Weights of a small transformer language model: 1.76M parameters.
Each number is 500 + 40 x the weight over its row's rms, rounded and kept within 0 to 999. Layers, rows and columns count from 0. Numbers have three digits each. The size before them is the row's rms in percent of the matrix's.

# layer 4 attention query, 64x96, rms 0.0579, rows 0-63, columns 0-47
090:462587507503514550519577438421496469560507484502499474425588509482527518501452503419496483537527519512575510477551530487530444439410470511504417
083:481429528427442553547572469443491555537448488524428469489509442538456564495497481461483499496539458530508493526584509498562446544586543522492496
086:507484434447461487486468468472585557517531488531480502413506529541482509480541575481506533536536401440566526472463506464459489418463465476591504
074:531588481483517497478576430492535520550491504488539488493477445477522465503540518478444511501458475484524516503497492438460459509396452525530423
080:542444556480515483511434504525506441524486515497461524528374468558433489469561498577477523428533449495477530530462534503485520426491552452499522
102:489497530495426492538486517498470458494512479591456493470532498484495452557536498496474505502489546508502494463456454480570454543448432546526512
078:545503532508445532552404446555509490488427433512504581522540510523482481451468484499541503431573516474478553495483435466483532515439498488530557
111:526431494499398561540513579542478467435508535424465536449542541476410514525446480491525515504522488467535547490451439514501502537505562504484456
106:475545459508558541547398383530496515470414546508461457452444504504486424531516469498500470543477462490533473522485500481502492441578452545498528
111:458450457445548481500534568558499472533544535537579546506442505574452529443546511471533513522491498525580523487507499541518521512455462436464552
101:467564426479533482492487499508493483479501574488482568491552442557468504507493453436509488461545493543496516561502499492523632399421504513482475
102:475488499488499495491525448549530434502457425488510482473444508486472487483484548554527529456503552521533472528522475477455477486382453510471479
104:446501560534471555451484528462519553559435544515467519530494513487507470495462513468493520450507554539444463437534550532486487474562544482531458
113:547449444483479530466481518548496485561499505464468432552468571464414516508523505496462507538615487450427519522476510459531446522474395471490466
108:440519547500481503499492564447478480551507442541559520466528521510448466523443506548475510528552478525529545492532556563568530503498552520530580
105:561496525495557507480456479547552500432488438514491511527515496490499399508497557568503447489460408422521541556498503526516456496410525499469447
087:441524479426443577469523506491451473522474503526484512466468517570491479526434501499503555501515490456473528542529577451481495534475545495481462
077:524447500516493473499412535591514522476455501474516544583418552439466499498549533513541528450443470496401514476433511530507534523448509424523522
102:468438521551539453567532483525479468499457452522571493569525551462484494496490486523549464530510510511500522483504501533555429554508481468446494
101:487476490544439449524508481560515464394559462469513444469530456477524455527580459544474495519504466525438475464458490576518533522528478523486484
084:469465519507541473467479495421547475538535545486582552463530439521506484478543491460508545521515490477508521471500417447452496491494528463509496
089:501479489577534530475484503453512483513597525519534477425489496435522505512484566540548429575601602517503446524545471473497505487519499494542468
097:498510493529513487472508506494518523471507515481526520429547454405469457522491550554476492547585522558510464497470457405486519531506531509467523
117:455555496519505463586500423506515469507515441442498545474551502482531505488454529453582510433541462512494493483496442456476567465554552457541515
104:551481499455493584510540491497476522495576491496534507593491552510523484503497544537483539501444487466485524509492485585499396469495569491504566
114:489457522497462457514469521521471501461563456468518467535506536494500466541458422501476509584405536485473548517548430435546531431498519505443488
105:498487506544444476453492501480443537563469511514481518489585482543447486486500486467581448455532527505461472505524477581495546485460493454504470
115:479534516476578576558521530485500528542544424494463486467440489543504497521494521459480520458410480491460507503490465533525505528465468476516476
110:515497533454448545518481474472478555516480514440479528484407522545486556539533502505496520512393493529516554433571508464543473540473469524485508
102:476487419538478571532571462465513465438503461524428469542509517544498548436555499477562468501507485532579514517570534432527547470516482497459471
104:592536505474474575573555456414535495471477510539492403553501512454470451532531449473499451534429517521512527491405457494476456536488500484430493
108:443512437422504521479529556447534523505505445484493445458486489399534465477469541438530491476562415557414475459489476493473546457429541508474508
097:482439507525514523531511591581438507505513559552540480501515508543550422484520551520538533501474484464453524485540475498497458430557588478500478
080:494483537541506469433459517488560484525469452511508487460427509542563526526450409444548469533477550457507499485420508539501497445484434512469478
105:443514452471540448481606549489445459437497519526555481436567458480493511506498498490536564515554517575518512569518506459467481458459573555423478
077:553476503512506525585503495489483506484495545460497469484574497511509489541550480497502492467397509384462478573515503481523426559482506419529496
079:445452556479463555510512467443492530543498448482492471492505508467548479496499534511547519468511477544518517517450544496425545532540442462497467
115:476521452531466492497502557438515512414475523464474513468457569489361562483449537520462515571465466503527456583531514508505529562433474527469511
083:557510541531485535546475407473512468452472479548552510513491517516472496497484463490485524550462490501505535488451563516449573493449467502477495
109:504440543486450563527498503458604466556536500515510477494533472508457537574502524460556519492462509439490521533551520452512501417488500514496424
098:492556551504500452587520532449531453574502513494445509478536518521535578492532489516481533498485522482417469395462497531466461470520500502463546
115:457538545486504475474515472505415440540438516480453435502523552464492527618464512508493490495531461483479459550462549540487479595490490486499509
106:505439454483503496466505507559496538565547441476497534527446581532480449509510587520550496486526498453472487591556535499555360519518487505500530
105:489478476527498497482484513506500472474493496504450484481584484575400458506526541514458491406501564457563514463516475511515463481482489472478522
102:525500459490502469530523515517486450463482529529537473470494486500522478500531451563520490422412450489496496587455464564492499561506485561450524
108:424409489446439458525489559542525557458521485467510458503475515507527464534440512500428495545497522550500528471531522538544422523601507486543548
107:492483466430527489490532541491566571450486474470513466474521479543553454557511476517473532501547582426465555535433526546524531472534485483511534
114:489466495510534537555579451482539487487449531479517523466540448491454480512498440497487558519515527490506489459451465443451491478440509512414468
075:521485595484468498434495500532501548455479505496576451494525492454543468458508565553466530420539464547538531515500542485544461525556521525503529
082:515554509463536493450394493492469459476467496458506530524454523474440588462450490478387498454522496581508467520523522579479496517515563543437466
097:388536450506521493490508548524544508571464555513459548507459527457482475424465420546534527483427482463452490467475543509491488478501487506383486
097:475537512467534563520572547532535543516475444519494574490483473497468471553547562420532531474493507518482518471477526476528499488468560563473489
093:504478528503554535533499484454485486512467485550481505471558518445436440507539482503528537488525504416503524531413543503483503519530613483478513
088:444483447520514460510542534562506424568566535430453448436569470529550475522478503499521487459471497452450427481513494489487407508538508456573524
108:475542560542524466527470517509505407499456478485557469487542448534485542473473465469438506501639514516494509494514566501495478510461453524480512
093:517503486470527502507552481498512452471566587570477444496528557484542482509500503566511459506531482511533575419475505497459458499499486553483405
112:546577519508529460484487558573466463544520472489515474485534510587490563478502527535513532505564557529548554555481473516500470557441513510537488
104:391428509524533603527533549510599481553444476555472470477553493509485499468530504550532446494452485527551483526493473457503503508401510467472563
107:483497526471468533520438538453456504530469453472498467500504464445536495519486461516548577468490441531463516461487431513564500560492469544505442
100:565442480505518429485533481537460439479498449529494464521477542426490509454538522485498489472427515506471480471456513469574506469590513520504519
099:506469471449602548449521525453503511469441533487512488593501412526437476538522578519564470503564520445425532473526506515465517557498469452577500
112:474484533520544512526507466475497501472465467544561438449461499460490483521439461486474542443488581496549464522476471422456491502571426562454492
112:483568495527556532579545503487476514499609476443475527515505496484452505553461568523535489529455499485549513576508526448479528415565538515540476
106:510477512615428522523457490501508531490501427545443513463502481562443536500475489453531467607434546452418522482554475452456530518539540455461534
# layer 4 attention key, 32x96, rms 0.057, rows 0-31, columns 0-47
091:490480424489489467414575539506499479453463471509443478508480600478510504574548553542504423502474574540516510510503510471450454522501523488508489
084:500513408496519510542526457554494468479527462486514585397537443520456514474500526519455507522483447501512487447556554432506484492519522567542463
101:501426500522537501557530531544447559508497519474430519514505476460476469544504553409453422490430521472587519471448543517467636498539511473502469
102:396531494522533475449519548469442471541491491480419406431517564471506502498523516502506414513499495516483473521533476474471482499460491515496455
089:494555528477506521546480532444508433461510495530546521562523528445499512520487536503413527441561491534505531486496577553496508484486433555513532
100:489480395461545493473545580447487533529461499440493548530552473464501474540493563570490519441463554497475530460377494468494485534510482488474509
124:484514535524493541557405477501469465465492463540532549524492484543495439476482539438506499519569520544420504450482529531555578464502539537458542
104:450540374550485508409503555522509536478531510506444475560541525503440530494519502495497479534459505527523500527524446517546514525490490497537509
101:524461571470421469498427477566543524521462544520549462513508463503487485545503510513574482425505450592486517467469502495552549505488511473416537
103:557420546415522461579454454458506539465439442531541445444501511509456523507503530540456491535499476521411455527506447534510533512476535491495539
104:501530486508545561520606434464477519514380536422549507553499504419516478497493545458467552474478507458576501452468556492573449432481527563501492
102:482507517556519477436466502556554476598426469509501462499541513502492557528463452476549495523484509503545468513548459595533528496533490459491504
096:535498500536429497550494518482517517432481481411534486489483436489443475529525527511512478524512578499407516513470517447528434464531527551569503
098:468535560533525462445540533482469444485510573419528517490485574408539526489476483504457492462479439504471499506455489491524546517557490530503532
098:496512539400478518531479502460541499502484501487419461478424509473518514469533586496493475506535532545519440511507532440476473478521518518427489
107:500524487439480494495528469459482455544417458440510535561545473554568449511541497548492536551473495512471562442532509511402560455476576542498527
106:442513429447583453459562519508506554458523525490500471489504466446521487576534433505536435488456525421519500546520477553446466510443487482562417
098:527459566549478503568381438435543483452490528491468516521522475511486490492457470476518503474471450531488557503503550525499549471515425465490483
090:470547513457472551520547481510512483466493508526518468447416600494463522512512480526519539461444503460505446467536510438450514535506564436549449
101:510489500534466503544501595448494491508536453491580551487520463578450468483550601510435532445525464560422454451535497429528497512501473553502505
093:508449457548548442472565432480487484527502482559504493467513489499508475486543547524521567493480505580556504571480484542490494480468487528525528
086:499541432396496497463503506542461416419506530435522467457522551481491533567489537457473541548551523474456528540457505438500517543482502474454513
091:477532479532497477472485436528492606461532514545436530510485438515516526500483527468550574511548452478426519496470483507515500449450523525450500
112:543484449426447493497570499473517521526527530531453499462555480434504472549449458540517494542490535508478550518460592596473422579471469476481536
100:517467530495554444462470519498495446419479472453475478454561475532531454477503445468495533505537443436554465513483511549504492499488510487523407
113:529482526501481527484431511566479487567494511487564552564502505487476532465467430497451503514468446445463470492470495523518511479573538499487478
093:566519528489440515486530482599529503527523534495490470472543594530511513529534489515481517450418602414494448538519518434467495548482535549542509
095:459549500497503461437462451472471482502506437527482470365460465526516571454536480567507521431455508457503509401481504489509516463522485533477564
103:542530510452509475491410544539457529545437462528469515491525537448542526470555422486445499516463474594475534485559534456532475524489473535478485
102:531524469502469538482568520476497535437463467492469460439501513553509536512542463492441485582493487394475529410477489546518536532408461509499505
098:476530460483583515472420509515511513531478536481479538540557527480558491461579533474549538507492507475490493485500502518562550555614483479449454
105:542542458564531478430427589458505524468480551488520516464466503479495466518510555450493542462511439470497484524495612571544515418556514548544540
# layer 4 attention value, 32x96, rms 0.058, rows 0-11, columns 0-47
092:473487467486488501497549507499463483493523478530503419521480520471588460515464490535441559413460548483546536525507514474549520497523534554467478
095:450562530551479469552455488487551501562472503507404460501477575502561480475491428563548477580427471541486472499508519524456513560482519493434488
101:546514533457453465494489517450555503534493547506520516563558561435545546576448527423521555493473523545448551421461471437550604537511511516477509
099:525518463539566457534487463550568476492520535508545531483531484543514584459565502463510525503553587485463533512523502473461508519529435551516542
103:525404460466456536516510496525542451535495556477484491479485515391485456525521512541520445515421561445489537496497561439507454557493496535500571
101:496499464466448516482502461494536463507399513571469464551521521566490526458548533552450481503514459502599491563506486515453454494471453536528479
095:533453462525504497501515456538556559485493424477450533474426469416470496517431488516532523445502522452521530531502537487495504483495531513498516
096:525425501523456486471522478585490492466548569529521518482477562471432505431496497533501463511502450478473475560418507529458512487503506436525583
090:432483552483446521525541436518478382540492494467460466519431541522445549530489453501526541521474561534548507560537441494501598463515547541514492
096:538539511438530487474521464480546516464446567594438483563497506520491502472484540525476473447507567490525490449529470556538556552521474498491504
101:472481524451570460534446534521458463506448500543528462532487509475471443508456508569510538501518505515460568485524508590492483514476493610552475
100:489485445487468462510516526513508442494514475479486509556576505568447538533454471505470492455475523482494511477577453511430478507473483472484647
# layer 4 attention output (transposed), 64x96, rms 0.072, rows 0-11,32-43, columns 0-47
098:484545498520546464491489419519531458482542458485496507548524463462476430490461508457547436556510549525511501499557496561411505465519525554546493
097:527474549559461486556533425556436489475471557550471473501534487540444444508529453504540520498500564392529524563522459468471473452549408511541546
115:490549570538505511493515538482521458462563474546527537483512506583531524499531592534477517574532467492479508515453489525466396460466540550502496
102:517506469486479511431494540459467532463449518460502508469571555508428494555464480498462506470510455567462504462520473419503465464481530524428533
105:465510464526466489478518600499471444462522562458521572515498490436475514470476547452461547527537485498552477490501465560462495513491586472522473
103:471533448443509460470549553524487508461537513519538559490464483441529518526449438497563457497485493539498428461467535433451493502470471405542512
114:566523495569488511479542514433550473503564545422591524467504528519543561550549494511499468459603498520504483576485526505511587539504447429477556
106:451530553531544559462509535444525496517515495482520486501513468454439563506477504514497495464499457478488545512573514470534481560429514538475410
095:523479464535528427451492545555558534481451497484478515528500543537531480432472483413511453423491526506506517512442535502471479581518524474517542
098:499518503518484533500395508506497431482512482527570486463532537541509517538406486579574387527462503440525512489531491444509523464459432387497459
109:514565517576494573600505487470508483539489469482412511511536432464494466470455487461514518459498488465495516512472548508451504525621529475572481
102:482525484469504434525471528469550400507494508552473514475508537403573435480568575514510474408505549521501496523474465531445511460509462527527465
085:511503426430427486462480484498482525596470506513575488477448552577542494448500499594424447476494492522489533470508486463540461526483485527499511
099:532453443524457413497525580456521406489534468521433458515498473520525482492541496572483479495554515528432511488486499585513547529482473470501527
099:561494385541524534473491468491480530507470494508431439531462533533503520486395490502499508473548585621523442519563447527494593452527517490550464
088:449398492518491526514553450520520469610502553555436447508457495485487529481490544504522569547454448427511569574485524590475446486419481461501506
107:565499486512527516533439491574472520537454450519478497520490500552427498424533501540464465443463459521520526494525501435508475523508508410414478
100:460510462486497551532450539511561513437463533551412484514544497489511496501523520493516591507538555553486563593528514467503507523527483577490569
089:453493428534488417493555537568504512545509456533418515550498479477527394450513488570464498509458497439517494469463440467425453467551567508515483
090:549490500505513479430551423468501508560461488421485533549522449533421465463563509511455595574552597491523482494536497543500547519535528553486527
091:499540494512485536585493474455488482474534554547569548489418508477480384503528531452513495519524480497486468468526418468489448472472508447638495
095:472528461517558529472516483493513553464527497479540504514467527441480442483498508449440472499502473591492546480497584546514503566492546562469531
100:505440495496484475432526558482551509469485489485581523445489578477491532546484562517467509535521437579491548525516468560565488514487450529431462
096:441471510527508403498443540464547519536499488411516487521489475552439512519478483410523521549568450498449479571474504535535448547554520445478555